config = dict(
    num_hidden_layers=13,
    norm='rmsnorm',
    init_std_o=0.0,
    beta1=0.95,
    schedule='wsd',
    max_steps=2958,
    dataset='wikipedia_en',
)
Each number is 128 + 24 x the weight over its row's rms, rounded and kept within 0 to 255. Layers, rows and columns count from 0. The size above them is the row's rms in percent of the matrix's.

# layer 8 attention query, 256x256, rms 0.0909, rows 0-53, columns 128-255
size [ 74  65  74  87  83  71  76  80  92  81  76  84  78  75  76  79 101  87  97  82  86  92  97  82 111  67  95  84 116 209 126 111 128 105 107 117  99 110  90  95 107 101  95 105  98 104 100 110 102  92 104 104 101 100]
[[148 111 144 162 137 160 110  92 157 129 123 141  84 135 101 121 118 146 131 153 178 153 168 167 172 130 147 121 160 114 124  86 147 129 152 147 161 113 161 140 102  89 102 151 120 151 107 142 120 133 160 102 141  94 179 168 114 109 104 109 131 184 144  92  93 140 117 129 144 146  93 141 119 139  75  94  86 135 131 137 163 163 110 103 135 127 106 109 162 124 118  67 132 199 136 103 186 113 164 132 135 121 136 166 140 138 102 132 128  94 129 134 128 146 149 125 159 118 138 146 102 112 132 124 109 140 145  99]
 [132 169 147 131 118 121 108 131 146  93 131 112 108 127 130  99 147 124 107 151  85 112 152  94 163 140 129  93 165 160 120 125 189 100 141  74 103 109 121 145 149 135 113 112 118 135 165 108 128 107 139 168 131 132 142 102 125 161 163 131 127 120 143 137 116 105 137 152 108 107 134 111 168 141 140 116 144 172  96  75 149 140 128  79 157 106 104 177 142 116 146 161 128  96 167 155 110 148  84 122 177 151 133 129 148 159 148 162  67 134 149 129 137 128 118 153 117 144 136 106 138 137 132 106 125 158 127 154]
 [ 82 137 121 106 126 111 110 144 153 144 108  68 158 100 123 145 138 119  84 101 102 123 120 128 103 137 126 140 146 120 154 119  99 136 101 154  90 150 102 119 117 143 144 122 136  99 178 120 112 123 132 138 147 148 137  62 166 142 120 152 132 115 125 167 142 135 112 119 127 135 130 107 103 102 180 127 156 125 163 155 134 117 107 132 124 128 144 127  91 119 162 105 121  82 133 140  71 106 116 127 137 176 168  90 129 148 139 114  95 167  96 153 118 122 115 140  83  90 144 144 183 153 135 128 119 101 109 135]
 [118 144 155 121 131 137 118 132 121 123 106 147 176 134 141 143 119 148 110  89 122 144 140 186 126 167 161 150 119 156 143 150  60 102 156 158  98 146 144 131 147 122 139 107 165 123 167 178 135 147  85 131 109 135  83 147 164  97 163 115 133 125  92 121 146 173 130 122 109 170 125 119 129 102 177 128 114 105 157 174 141 113 130 153  86 156 137 118 111 160 155  88 167 125 125  97 119 136 112 138 112 132 136 125 186 131 127  81 168 129 140 129 155 131 116 133 117 138 111 166 154 108 135 164 119 149 125 148]
 [113 110 121 164 129 119 144  93 132 128  99  92 142 125  90 100 123 151  83 131 101 161 158 106 105 125 119 151 176 132 114 109 111 126 147 120 122 138 106 119 150 173 157 138 119 147 181 130 149 140  99 144 144 158 102  87 167 146 139 106 161 113 108 139 140 139 102 132 118 151 153 128  94 103 150 139 117 130 110 162 174 158 126 152 158 115 143 101  93 119 114 140 120  96 136 115 111 136  86 104 133  99 159 111 146 134 125 151 115 161 114 127 154 124  96 165 122  74 160 133 137  95 107 125 144 139 154 134]
 [149 116 137  88 126 107 120  99 131 146  78 100 194 125 134 117 138 133 126 135 108 134 101 149 102 157 128 124 161 150 145 128  99 147 130 116 100 137 138 128 105 137 133 135 126 152 152 159  88 110 101 146 136 122 113  61 169 104 169 155 121 143  78 125 137 155  97 129 136 142 136 152 104 111 154 120 102 105 138 169 134 111 151 138 144 127 146 133 145 158 160  94 135 118 156 150 160 121  69 132  88 119 112 128 156  93 129 117 110 136 142 148 119 123  94 150 109  85  99 135 146 163 149 138  91 103 124 144]
 [169 157 109 120 174 104 136 162  88 128 123 136 118 122 154 121 109 128 131  93 136 144 105  76 125  84 102 131 140 122  77 124 155 135 134 110 151 161 142 118 163 151 136 130 122  88 123  79 154  93 160 136 141 104 118 123 111 149 144  86 151 133 148  73 172 107 127 169 117 108 141  82 156 117 126 159 127 159  87 112 144 139 159 140 160 131 130 122 144 119  97 132 110 138 133 152 151 152 115 156 126 109 128 129 103 121 117 126 108 131 112 107 131 114 177 135 118 148 124  95  84 144 146 121 148 128 120 104]
 [124 137 111 170 119 129 138 143 138 164 102  77 179 161 121 138 118 141  99 135 107 172 116 111 106 175 155 148 120 157 137 120 101 147 149 123  78 168 100 122 125 189 144 123 122 149 201  89 114 101 112 166 131 153  78  89 142 121 135 119 136 105 121 172 105 164 129 133 119 148 114 132 123  98 161 119 128 145  90 133 133 161 129 131 154 113 132 142  91 124 141 134 133  72 129 121 110 155  90 110 119 155 115  90 140 145 156 146 120 137 160 128 154 109 113 154 148 105 148 130 164 116 136 139 125  95 102 133]
 [132 101 123 137 124  73 117 107 117 110 107 128 136 107 120 100 121 140 112  83 144 126 140 116 115 103 164 136 145 106 102  99  94 112 157 104 116 182 123 126 132 135 116 136 119 159 186 106 128 172 115 151 109  84 131 112 139 126 168  81 161 156 178 131 169 126  98 147 188 158 129  84 128  60 138 138 119  95 124 129 135 161  98 112 157 125 110  76  95  91 111 121 123  99 137 127 111 114 121 112 150 100 173  86 117 125 113 169 144 138 108 131 111  78 106 121 172 102 106 127  98 145 122 148 158 110 105 121]
 [121 141 131 100  98 126 104 110  97 163  78 112 134 169 106 169 118 146  98 142 112 136 123 117  99 193 196 102 139 122 126 128 146 130 118 135 114 147 101 136 116 146 151  66 158 167 175 120 131  70 114 180 118 140 127  78 158 131 124 137 158 125  60 109 153 165 121 102 138 156 142 173 117 106 148 112 152 138 104 127 141 154 126 162 144 149 146 156 134 132 111 117 114 123 117 112 124 121 107 125 127  93 115 117 128 105 132 144 105 139 167 153 155 129 119 133 159 151 130 126 129 128 136  77 123 148 132  80]
 [178  97 128 169 102  79 108  83  80 150  89 102  93 127 134 118 106 124 142 121 120 171 126 114 156 140 146 125 146 164 130 139 121 119 126 102 116 152 133 141 125 130 156 135 159 133 156 133  85 110 146 163 111 104 104 124 146 152 105 144 165 118 102 131 132 133 144 147 111 204 138 119  85 102 128 123  99 146 131 127 133 164 141 107 133 155 159 130 150 129 114 102 107 149 124 120 151 132  95 125 100 169 138 133 128 125 143 124 126 146 107  83 154 109 153  98 134 109 142 137 166 106 115  99  83 104 141 133]
 [143 135 132 116 130 149 128 173 155 124 148 164 132 108 137 176 140 115 153 133 101 104 122 114 138 165 151 123 147 120 119  88 124 182 140 140 108  95 125 136 120 147 123 124 156 129 117  95  94 124 117 158 163 132 150 107 164 131 139 154  93 113 127 136 113 135 114 102 109 133 134 105 116 136 141 128 142 128 135 167 166 115 119 148  62 129 131 182 148 134 148  86 134 128 142 158 192 136 118 176  70 127  76 145 133 133  95 116 123  80 158 150 122 132 125 148  94 141 113 126 124 147 125 135  99 150 139 116]
 [147 114 131 180 123 112 127 113 121 155 146 127 115 122 138 115 109 157 146 102 129 149 134 130 141 122  82  79 164 134  82 178 113 133 155 108 103 168 137 110 152 115 129 140 101 112 152 105 122 100 132 139 145 127  90 120 138 128 167 101 153  91 138 117 138 126 139 149 141 142 170 108 131 108  91 119 108 169 109 118 161 141 116 142 193 129 107 102 114 107 105 129 100 154 140 154 123 136 127 131 133 130  88  96 131  79 103  95 162 123 112  82 140 109 164 135 145 140 127 126 101 109 172  97 137 104 155 111]
 [130 106 159 135  92 129 124 120 160 149  88 136 118 105 130 134 129 138 153 129 133 126  99 124 110 159 148 134 117 133 119  81 137 123 166 144 123 140  86  99 145 159 138 126 162 155 171  81 136 158 113 133 121 146 119 118 167 120 123 139 123 121 120 118  84 157 144 147 108 133 140 130 106  90 132 165 131 106 125 163 156 127 144 138 130 122 137 113 150 149 131 111 138 152 123 159 122 119  98 127 138 124  80  69 123 116 122 155 138 146 111 144 173 115 119 137 172  87 134 123 145 144 149  91 110 114 127 132]
 [148 120 104 126 151 150 155 149  89 128  79 106 136 143 117 144  96  96  87 168 101  89 113 130 164 146 101 132 145 114 129 137 110 155 132 118 130  97 124 109 107 153 146  81 107 113 156 163 100 142 126 112 129 124 147  80 154 200  74 153 166 113  90 161 150 135 137 115 121 116 186 144  90 129 168 150 164  94 127 166 156  89 154 141 140 151 162 118 144 134 153 138 150 134 117  99 127 122 146 124 150  97 150 135 116 137  93  73 110 141 128 120 128  94 133 160  85 100 121 151 128 140  92 113 180 157 147 118]
 [110 171 143  90 148 159 153 144 100 144 118  89 119 136  91 120 147 100 153 142  91 137 116 171 113 157 100 115 123 210 115 192 133 118 134 162 110 111 111 135 125 137 130 179 118 127 103 113  98 142 120  98 143 108 164 113 120  88  70 145 147 151 163 141  83 142 130 132 150 122 115 155 157 141 157 116 146  92 149 161 142 155 118 116 114 101 139 137 100 141 174 160 157 148  99 126 144 138 128 130  94 150 125 189 116 144  96 127 166 109 115  99 143 140 128 152 121 125 101 155 142 124 135 133 124  83 146 155]
 [ 95 130 127 119 140 134 140 141 132 136 151 176 162 119 144 152 181 115 141 139 146 154 136 124 115  93  97 126 119 137 111 164 147 126 115  90 145 146 134 125 111 108 120 140 156 144 124 152 150 169 111 101 118  71 142 152  98 114 153 100 122 122 133  91 129 137 107 134 162 116 137 146 177 152 114 141 114 134 143 132 105 139 152 131 149 134  96 131 133 125 114 153 129 145  81 186 140 138 136 161 121 119 124 154 150 117 139  83 125  97  95  72 102 100 131 116 133 131 111  72 121  94 150 160 128 129 117 166]
 [156 162 145 160 177 168 144  98 121  82 151 116  98 132 131 170 116 143 135 117  79 150 156 125 128  91 119 103 105 128 122  82 132 144  96 128 119 165 112 115 162 163  82  96  68 124  88 162 124 130 119 149 130 161 111 141 103 150 115 121 148 121 124 128 160  94 146 152 161 129 126  85 111 100 115 138 135 158 122 111 159 119 125 183 148  96 139 108 118 119  84 124 125 140 140 128 107 127 130 116 130 109 144 121 107 171 128 106  71 126 109 134 110 102 144 149 152 122 159 144 159 144 161  84 139 153 109 121]
 [ 95 149 118 149 165 125 124 118 140  92 179 183 160 172 171 105 155 145 106 144 124 145 138 139 163 123 104 138 160 119 143 162 108  98 147 105 138 106 117 154 100 127 106 153 129 121  96 148 149 149 158  76 124  95 163 166 102 120 176 112 109  96 138  78 102 120 105 120 115  56 143 152 149 160 117 123 100 107 143 120  99 108 134 133 132 123 140 115 135 167 125 128 136 163 127 139 125 116 141 149 149 114  98 162 175 129 149  98 131  90 122 117  99 157  97 145 105 139 101 117 100 123 160 138  85 103  96 158]
 [ 98 124 137 164 140 114 108 113 109 154 149 139 127 118 146 120 149 112 138 119 172 147 138 122 117 123 123 148 154  95 135 147 136 113  84  93  92 144 126 119 135 131 109 112 135 131 110 123 147 131 162 126 135  84  95 121 106 129 154 139 118  79 138  99 120  93 100 148 157 119 154  93 133  81 101 127 115 115 147  92 143 123 154 129 134 147 114 129  86  99  85 115 129 143 118 177 133 127 142 102 163  31 119 163 145 144 144  90 115 100 124 103 129  70 117 117 132 157 153 127 175 143 105 133 138 124 125 132]
 [114 155 124 113 141 150 120 146 121 141 169 139 112 115 150 153 147 156  94 174 137 131 114 124 109 129 140 187 136 126 122 177 135 129 114 126 136 104 147 143 128 102 134 132 138 142  88 134 154 104 149 102 137 116 136 133  96 129 160 151 130  68 115  75  79 126 147 142 127 148  99 138 166 141  89 107 102 143 116 119 113 134 132 144 139 111 138 144 157 128 155 144 126 139 143 125 157 147 149 142 164  95 141 180 170 137 127 112 144  90 110 102  58 147 125 122 108 140 171 118 138 124 130 111 160 141 149 108]
 [141 117 121 135 154 119 135 145 129 147 117 188 151 128 172 183 160 145 158 135 165 120 118  92 124  93 121 173 165 114  76 102 138 147  75 157 121 172 136 139 178 128 154 155 138 140 133 110 139 122 146  95 138  76  96 123 129 145 116 112 137 134 111 102 124  78 110 121 145  74 102 118 150 122 105 142 146 117 142 117 135 111 118 143 124  93 108 140 115 144 104 138 143 134 162 172 117 171 110 132  99  97  83 128  88 122 118 112 138 102 103  98 138 129 147 135 151 176 108 130 146 115  99 146 122 133  57 126]
 [153 164 173  91  71 148 137 117 123 151 116 147 116 109 125 127 156  79 122 127 158 137  89 115  95 165 103 155 138 139 115 153 168 132 119 111 128 118 104 145 130 107 152 143 134 158 116 129 138  74 129 157 117 116  70 126 145  98 114 150 112  91 109 167 147 152 110 145 130 134 116 178 181 168 142 113 159 135 115 130 146 125 148  68 128 119 179 105 157  89 209 124 136 120 131 126  99 125  86 114 119 151 110 124 139 124 120 152 127 169 139 118 147 139 113 115 130 156 127 151 157 116 151 117 151 138 101 117]
 [120 126 113 128 141 136 101 111 116 124 129 120 112 134 137 129  97 117 137 153 173 135 115 104 158 150 121  85 107  76 144 120 123 136 118 156 140 125 147  92 103 144 126 140 138 123 123  86 115 136 187 150 131 126 124 157 122 130 149  95 152 116  83  92 115 155 170 116 145  98 128 143 136 152 115 179 226 139 145 116 145 135 162 145 148  94 141 104 116 173 123 129 134 185  89 132 113  97 141 132 135 224 123 158 109 136 123 109 138 133  99 158 137  91 115 170 131 119 142  80 111 143 145  90 101 102 108 118]
 [119 155  96 137 155 146 147 121 109 140 152 129 109 100 153 117 171 122 163 149 133 164 103 103 100  83  92 142 151 165 109 152 167 113 141 134 120 133  96 105 114 107 132 124  99 111 114 117 143 110 149 107 103 108 138 173  88 116 120 170 140 132  99  86 131 157 128 122 128 105 120 152 154 135  84 128 147 137 110 114 133  84 152 145 138 112 109 169 108 114  84 125 125 143  86 132 124 158 127  94 161 118 114 157 169 162 109  73 128 116  96  89  73 154 114 122 135 140 124 110 155 113 146 118 105  92 103 104]
 [106 145 134 164 165 117 137 111 130 109 146 101 127 126 132 126  67 135 119  72 106 124 127 115 122  66 168 128  87  97 156 105 119  90 127 103 155 156 123 108 149 151 147  71 112 105 110 145 142 134 121 133 156 127 101 130 115 158 171 151  70 184 128 114 141  97 127 121 112  97 167 113 140 113 120 125 127 144 108 104  88 117 116 157 115 137 122 124 121 113  83  95  91 122 117 127 145 144 116 128 138  98 102  67  91 146  92 125  91 146 131 119 129 142 162 134 133 105 137 141 142 136 134 110 147 113 119 116]
 [118 123 157 147 140  97 150 146 114 154 128 118  76 169 152 129  78  93 119 120 128 124 141 135 115 113 128 129 117 125 123  95 151 113 115 114 115 167 153 119 108 105 113 121 100 147 118 157  82 144 133 121 133  62 115 163 125 112 170 136  90 160 121  86 133 143  93 127 111 130 133  90 110 111 104  87 111 103 125 115  81 164 131  86 113  78 131 103 136  83 106 167 136 100 192 138 161 145 137 142 147  91 120 136 105 134 148 139 149 134 140  74 141 154 128  93 127 106 113 119 131 111 129 132 166 125 139 148]
 [139 167 137 130 108 152 114 137 118 150 154 160 135 121 111 121 129 127 147 127 143  69 147 150 120 120 165 115  91 118 107 116 157 109 127 117 141 125 129 185 106 114 140  95  89 110 131 160 133 118 138  97 134 125 164 127 112 107 130 127 112 129 172 140 181  72 142 124 159 130 112 144 117 131 158 155 127  90 109 141 110 118 120 154 145 126 134  98 122 142 154 109 124 143 148 138 146 124 115 129  75 107 112 144 105 169 126  98 139  81 156 131 168 140 157 152 136 100 135 154 141 105 127 114  78 136 107 133]
 [138  91 148 156 135 115  97 139 154 104  66 110 108 123 104 118 102 118 105 137 119 128 129 156 113 141 135 113 158  76 152  89 150 144 151 117  90 125 124 107 133 129 142 147 112 183 158 110 109 146 120 166 141 132 128 110 149 161 133 120 134 113 114 140 116 177 109 138 118 138 161  91 110  61 160  95 116 110 150 115 129 165 118 110 140 118 155 114 132 108 154 119 134  88 164  95 137 125 145 118 110 124 176 107  88 139 134 163 153 138 126 167 130  77 139 144 134 145 119 147 117 103  84 136 130  88 144 121]
 [139 102 147 105 109 127 106 133 125 110  87 115 115 149  88 141 109 120 124 125 150 113 178 159 124 186 128 112 150 127 134 123 115 151 130 124 107 137  94 176 126 127 129 117 155 155 155 184  95 118  99 156 139 147 116  99 145 134 134 140 143 147 123 142 132 147 124 133 113 136 131 112  93 129 188 118 130  88 138 117 120 132 107 132 121 103 165  77 135 121 152 136 127  76 150 104 135 119 118 142 106 155 188 115  95 128 145 149 171 147 131 154 164 135 125 145 120  85 146 177 130 122 103 118 138 125 126 122]
 [101 156 113 140 138 137 118 113  77 145 143 128 130 111 140 160 131 136 127 143 137 159  82  85 128 116 116 160 146 144  93 117 138  93 153 120 157 142 156 102 128 160 119 130 181  53  82 106 141 108 147 124 142 112  93 132 122 101 159  98 110 108 160 133 121 123 102 137 124 102 148 142 153 153 102 152 117 143  76 138  83 127 164 102 123 136 130 154 138 129 102 107 125 146 102 169 130 125 137 178 140 103  79 142 125 124 116 117  95 140 120 109 125 110 138 123 105 118 143  80 111 148 165 134 141 154 121 120]
 [149 168 155 119 120  85  79 145 181 102 115 146 118 140 108 139 144 109  97 108 121  99 131 126 134 183 112 105  97 178 139 137 194 125 138 131 199 117 140 141 141 138 102 132 142 155 124 105 145 131 171 113  83 121 130 108 131 114 135 134 121  83 151 169 125 153 165 137 111 135 141 124  85 165 131 136 161 103 137 154 151  92 136 121  93 157 131 130 125 175 125 150 116 135 138 141  60 106 149 173 157 120 127 131 114 114 122 191 136 151 114 146 125 112  69 134 120  85 138 137 153 116  90 115 141 129  92 104]
 [104 152 159 115 153 104 153 104  89 147 143 139 120  85 179 125 141 102 130 149 127 160  82 150 106 115 116 165  92 139 106 120 106 109 137 141 177 132 144  69 114 137 124 145 124 135 150 126 141 135 163  89 102  93 135 177 109  98 140 117 156 107 116 117 126 141 152 144 137  92 120 152 149 154 100 136 140 121 103 143 127 123 154  80 180 148  85 110 113 115 114 165 135 153 106 122 138 105 122 131 126 126 109 117 161 129 116 128 117 120 113 111 129 112 104  96 139 164 129 118 119 131 171 143 153 167 137 151]
 [136 139 142 144 134 136 143  98 136 151 149 165 113 144 148 141 191 131 113 142 156 140  89 134 115  98 106 162 140 156 122 139 152  78 153 129 147  95 140 122  97 121 122 146 103 131  98 105 148 161 130 124 151 127 165 211  94 121 136 135  97  60 126 102 115 124 132 140 132 106  93 133 148 146 114 107 143 101 104 111 128 116 131  97 115 115 131 122 114 121 115 137 118 149 118 154 146 168 174  98 128 172 107 169 124 179 153 124 145 109 132 109 120 155  72 145 143 152 108 109 138 108 141 112  96  79  99 138]
 [100  93 126 101 152 135  91 150 134 102 135 114 104 175 104 154 139 147 119 104 164 125 157 162 151 147 126 113 138 146 124 173 138 149 103 142 100 117  81 158 111 108 137 144 117 129  82 158 102 109  83 134 132 163 112  98 125 107 123 140 127 116 127 123 149 131 133 111 132 142 125 114 111 146 159 133 117 167 107 100 138 144 100 122 115  77 129 104 138 129 145 137  73  86 124 148 117 145 132 130 107 172 114 119  89  99 137 136 144 126 129 114 130 136 113 163 108  77 157 151 133 111 120 123 166 102 143 129]
 [124 154 114 134 124 136 161 158 114 176 138 133 155 141 141 157 114 125 138 136 121 144  66  66 143 101 103  98 137 128  83 122 161 127 138 116 146 129 110 109  94 124 102 125 163 110  98  97 142 117 174 101  98 130 139 142 107 118 116 109 151 128 103 122 117 121 139 111 126 124 126 131 132 135  70 140 147 143 104 144 154 120 113 133 150 136 118 129 113 132 109 125 132 166 112 128 129 128 123 166 116 104 101 124 157  98 129 145 114 173 151  84 116 139 117 115 122 115 131  93 143 151 139 166 162 107 111 110]
 [ 79 153 142 139 139 139  89  86 123  93 125 131 128 145 120 139  85 143 145  92 156 127 135 132 124 165 154 128 142  88 108 104 124 117 154 152 103 118 112 148 141 109 126 183 161 112 141 163 125  84 123  88 144 164 104 139 143 137  92 124 102 180 163 106 125  98 127 141  96 125 102 148 155 123 108 175 113  82  76 126 103 136 147 102  98 113 138 114 135  89 156 121 133 137 162  40 169  78  91 181 122  88 107 122 147 114 157 123  99 122 128 118 166 136 144 139 150 116 161 129 158 109 111 147 138 101 156 114]
 [141 111  77  82 116 157 195 107 127 158 142 139 136 122 149 111 160 153 131 174 116 138  88 117 134 135 122 156 121 142 140 158 144 159  90 118 155  92 158 127 123 135 140 149 119 125  98 155 136 124 172 114 110 141 154 127 140 104  70 139 140  95 154 131 117 137 136  81 129 146 102 156 159 130 120 115 123 163 141 130 148  79 159 148 164 126  92 162 124 105 102 127 121 155  81 137 134 102 134 106 132 138  97 116 127  90  82 135 133 122 121 129 130 120 113 117 114 132 129  92 126 134 169 107 126 125 120 165]
 [205 124 121  98 111 112 125 149 174 129 103 143 135 114 112 108 128 127  78 108 172 119 168 159 165 143 123 116 165  99 124  92 118 133 110 149 121 110 157 163 166 152 126 118  87 148 131 102 133 155 148 108 141 128  75  87 125  91 127 122 147 151 142 117 119 139 125 123  97  83 159 108 104 176 153 105 145 141 135 133 143 166 110 145 133 136 153 133 193 148 158 108 154 145 147 167 125 120 147 178 124 150 134 154 110 159 138 124 137 114 126  97  98  93 118 134 129 134 121 152 111 109 114 116  88 152 134 120]
 [122 102 124 183  85  89 153 118 116 151  97 159 105  80  91 100 107 103 122 106 155 118 120 138 114  87 112  72 128 101 151 124 125 123 134 131 132 111 129 134 122 155 149 109 132 143 170 112 139  93 173 150 113 151 132 162 110 118 126 106 182  89 114 121 137 180 136 128 114 127 116 134 136  80 143 146 137 125 133 145 122 106 120 131 138 120 167  92 108 150 110 120 168 119 159 125  93 148 110 121 113 145 100  97 124 114 143 135 131 148 137 124 111  94 116 116  89 119 107 126 178 124 130 148 130 120 102 103]
 [ 98 133  93 140 149 163 142 122 152 103 152 118 135 125 139 152 121 164  90 150 134 123 136 106 131 148 127  73 103 110 128  89 132 127 122 119 166 110 100 109 143 125 147 138 109  65 122 127 141 133  97 127 122 126 149 117 156 122 192 134 140 172 131  69 113 138 109 118  85 152 100 137 133  98 116 155 146 153 155 116  65 157 150 105 162 136 112 119 158 143 110 157  64 104 102 146 160 124 122 134 140 115 133 134 144 151 124 122  96 137  70 144 127 146 134 145 108 155 163 110 117 121 131  84  97 114 101 105]
 [131 155 113 137  89 135 140 171 148 141 127  98 176 110 131 126 159 104 152 147 125 131 129 117 148 176  92 148  86 160 143 126 131 107 127 121 114 123 127  96 169  88  97  88 119 114 121  92 173 164  94 104 127 109 121 111 131 136  98 155 147 102 124 111 149 105 112 133 126 134 103 137 105 137 131 154 105 120 164 146 114  88 139 138 138 145 140 172 141 151 116 170 157 129 115 160 109 115 101 149 153 102 119 148 125 163  94 154 133 113  79 136  93 140 153 152 114 103 146 146 125 141 122  98 141 140 112  97]
 [140 109 181 101 103 174 132 108 155 153 114  95 120  81 123 157 131 143 130  91 194 104 157 132  75 127 113 149 147 100 116 108 150  95 122 150  81 136 104 139 116 156 148 113 103 136 148 149 123  94 108 106 153 121 134 128 156  88 126 121 138 114 192 155 118 127 112 125  95 152  88 141 154 107 170 160 133 160 100  76 129 149 122 146 180  74  99  98 148 127 115 148  81 154 141 125 155 172 124 118 123 119 142 122 109 132 172 112 132 146 116 115 146 113 104  94 110 134 151  97  95 163 171 125 155  99 136  87]
 [144  80 168 153 137 125  91 119 136 133  85 156 143 148  99 128 142  88 116  95 111 126 180 147 118 157 153 162  74 142 165 112 116 112 124 118 144 116 156 149 118  89 143  86 131 183 150 162 153 124 132 150 139 109 142 147  89 171 156 160  83 151 109  90 168 131 145 148 133 130 139 158  81 109 152 134 139  97 129 129 135 106 128 126  99  81 151 109 143 167 132  90 149 116 187 118  95 147 146 120  92 124 135 148 116 114 117 142 116 109 128 137 136 140  85 158 126 132 145 179 147 120  63 124 102 121 124 156]
 [130 151  90 152 148 114 156 172  94 118 142 111  90 166 177 101 154 114 126 144 112 155 133  96 179 122 132 117  89 141 111 144  97 107 125 162 102 143 114 122 157 130 104 115  96 109 116 105 155 114 131  95 174  96 144 173 143 106 152 165 145 122  83 124  64  93 121 139 124 153 143 112 126 136 114 117 164 102 130 112 132 151 119  96 116 108 102 108 153 145 119 129 159  87 134 167  88 122 154 189 144 151 141 186 131 177 139 104 120 131 125 140 104 145 113 135 158 107 132 135 140 134 106 154 131 144 121 138]
 [140 128 176 125 126 115 145 151 133 146 163 157  86 159  87 180 171  86 114 141 113 144 149 151 101  80 122 128 120 163 112 122 142 101 125 109 163 112 153 165 115 131 113  68 109 130 122  83 139 176 137 180 142 139 112 122 104 103 138 118 116 122 116 117 168 121 124 137 105 147 141 162 122 137 148 112 173 165 129 154 130 105  97 156 136 157 136 129 141 160 100 116 144 151 114 178  95 157 106  97 148 139 143 137 110 124 140 132 142  93 148 111 129 121 124 175  94 131 121 143 156 128 167 140 131 146 128 138]
 [141 128  97 110 125 116 143 164 172 148 121 115 162 108 114 119 207 100 117 112 148 130 154 156 146 140 155 104 161  93 126 115 117 144 132 113 102 143 115 163 153 154 132 122 110 181 115 106 165 118 145 134 149 131  95 100 106  91 139 180 100  81 121 149 151 104 100 167  80 116 132 120 122 135 136 155 137 137 117 118  96 158 124 120 129 143 174 113 152 156 161 154 135 103 159 135 125 157  96 156 104 110 170 136 118 140 157 152 110 110 123  90 139 132 105 153  86 116 128 139 134 143  98 113 143 123 123 115]
 [166 130 119 154 158 117  83 155 122  75 104 132 114 121  90 131 166 129 122 110  93 105 138 120 153 171 124 124 145 122 134  89 160 115 158 134 142 149  95 156 112 127 126  87 131 127 125 145 148  99 122 122 128 140 136 124 135 121 124 146 142 137 157 124 120 183 111 123 131  70 136 155  93 177 168 134 112  95 120 113 174 124 102 161 146  93 156 141 114 123 160  84  77  85 134 107 115 114 141  98 129 116 150 138 104 125 150 155 104 138 133 185 136 144 137 167 115  84  99 160 124 150 107 127  76 113 105 129]
 [161 144 168 105 109 128 132 110 134 165 103 120 133 115 137  96  61 118 137 116 113 163 138 135  96 134 132 110 121 149 137 117 172 162 135 163 100 147  80  77 118 155 137 174 140 145 139 136  93 123 135 142 122  90 153 138 157 133 100  82 167 120  87 156 130 135 158 125 144 178 119 133 158  91 115 123 128 126 133 140 146 162 146 106 158 121 117 137 160  97 170 115  73 107 126  81 122 112 151 101 145 142 120 105 142 148 139 161 100 153 150 118 156  96  80 105 111  99 151 126 118 100 163 177 161 121 144 108]
 [139 168  99 150 112 116 120 161 103 157 136 112 111 132 112 113 159 104  92 116 124 168 124  92 148 106 111 148 135 155 125 115 133 139 152 148 175 115 114 137 132 131  99 145 121 112 112 118 140 124 157 154 113 164  87  96 107 188 128 156 145 113  87 146 135 141 156 141 128 140 146 136 109  97 150 142 134 125 162 170  96 107 144  79  76 144 129 148 125 149 162  91 132 159 138 131  98 105 139 107 124 142 133 158 139 152 158 128 159 180 155 106  58 116  80 131 127 134 109 110 151 105 110 160 130 140 133 140]
 [144  78 114 113 101 108 126  97 158 108 116 135 112 161 110  92  79  94 117  85 119  95 142 106 119 107 164 126 142 117 124  80 126 103 107 130 119 130 119 135  92 145 123 139 118 144 116 151  98  88 134 157 165 137 127 110 101 143  86 100 110 144 117  99 167 116 114 114 186 134  75  98 126 177 101 147 128 115  97  82 180 109  96 149 121 126 137 104  84 125  80 101 155 131 151 142 106 160 136  76  99  95 108 106 105  92 132  94 134 115 142 114 133 129 147 114 122 132  92 143 138 121 105 123 152 136  83 160]
 [146 169 123 124 125 115 125 125 123 129 164 120 122 156 105 116 141 136 109  80 156 136  98 117 104 104 128 112 113 141 119 124 104 100 134  97 136 138  80  97 124 104 142 118 126 131 130 138 133 120 103 148  92 122 113 137 122 174 104 124 117 127 111  73 101 151 126 102  93 121 162  90 160  92 109 113 141 132  75 101 105 141 145 138 119 128 149 150 149 139 119 111 115  95 106  97 122 126 124 187 130 136 110 104 144  84  60 159 115 130 125 131  81 128 105 151 116 138 148 146 105 118 162 126 117 131  73 127]
 [103 105 120 130 118 152 112  90  94 131  83 139 149 145 157 122 112 154  89 106 124 136 144 142 150 156 181 149 129 122 138 105 143 104 123 119 124 156 125 143  75 123 132 156 121 176 127 114 134 121 111 142 168 105 113 133 138 108  85 129 136 106 123 114 124 165 135 132 133 150 151  98 114 136  82  98 146 103  90 105 129 159 125 128 141 106 138 114 115 116 115  84 174 121  73  67 154 167 142 147 110 124 159  99 124  97  96 107 140 104 110 160 127 102 145 168 122 130 131 155 126  92  89 114 114 120 100 115]
 [113 135 111 179 138  87 108 103 109 136  76 116  82 108 116 134 106 109 134 110 114 131 122 154 136 150 142 132 125 153 144 112 138 103 165 127 118 137  83 119 128 124  98 101 105 121 154 116 145 110 111 148 116 117 105 155 103  97 140 149 132 128 132 125  97 140 133 152  98 160 123  71 140 134 103 156 117 152 123 131 157  60 139 171 150 148 125 143  72 151  83 151 134  80 125 126 108  92 122 101 141 118  71 106 147 163 115  86  91 140  83 134 162 106 140 114 148 104 133 107 158 139 111 155 132 110 166 104]]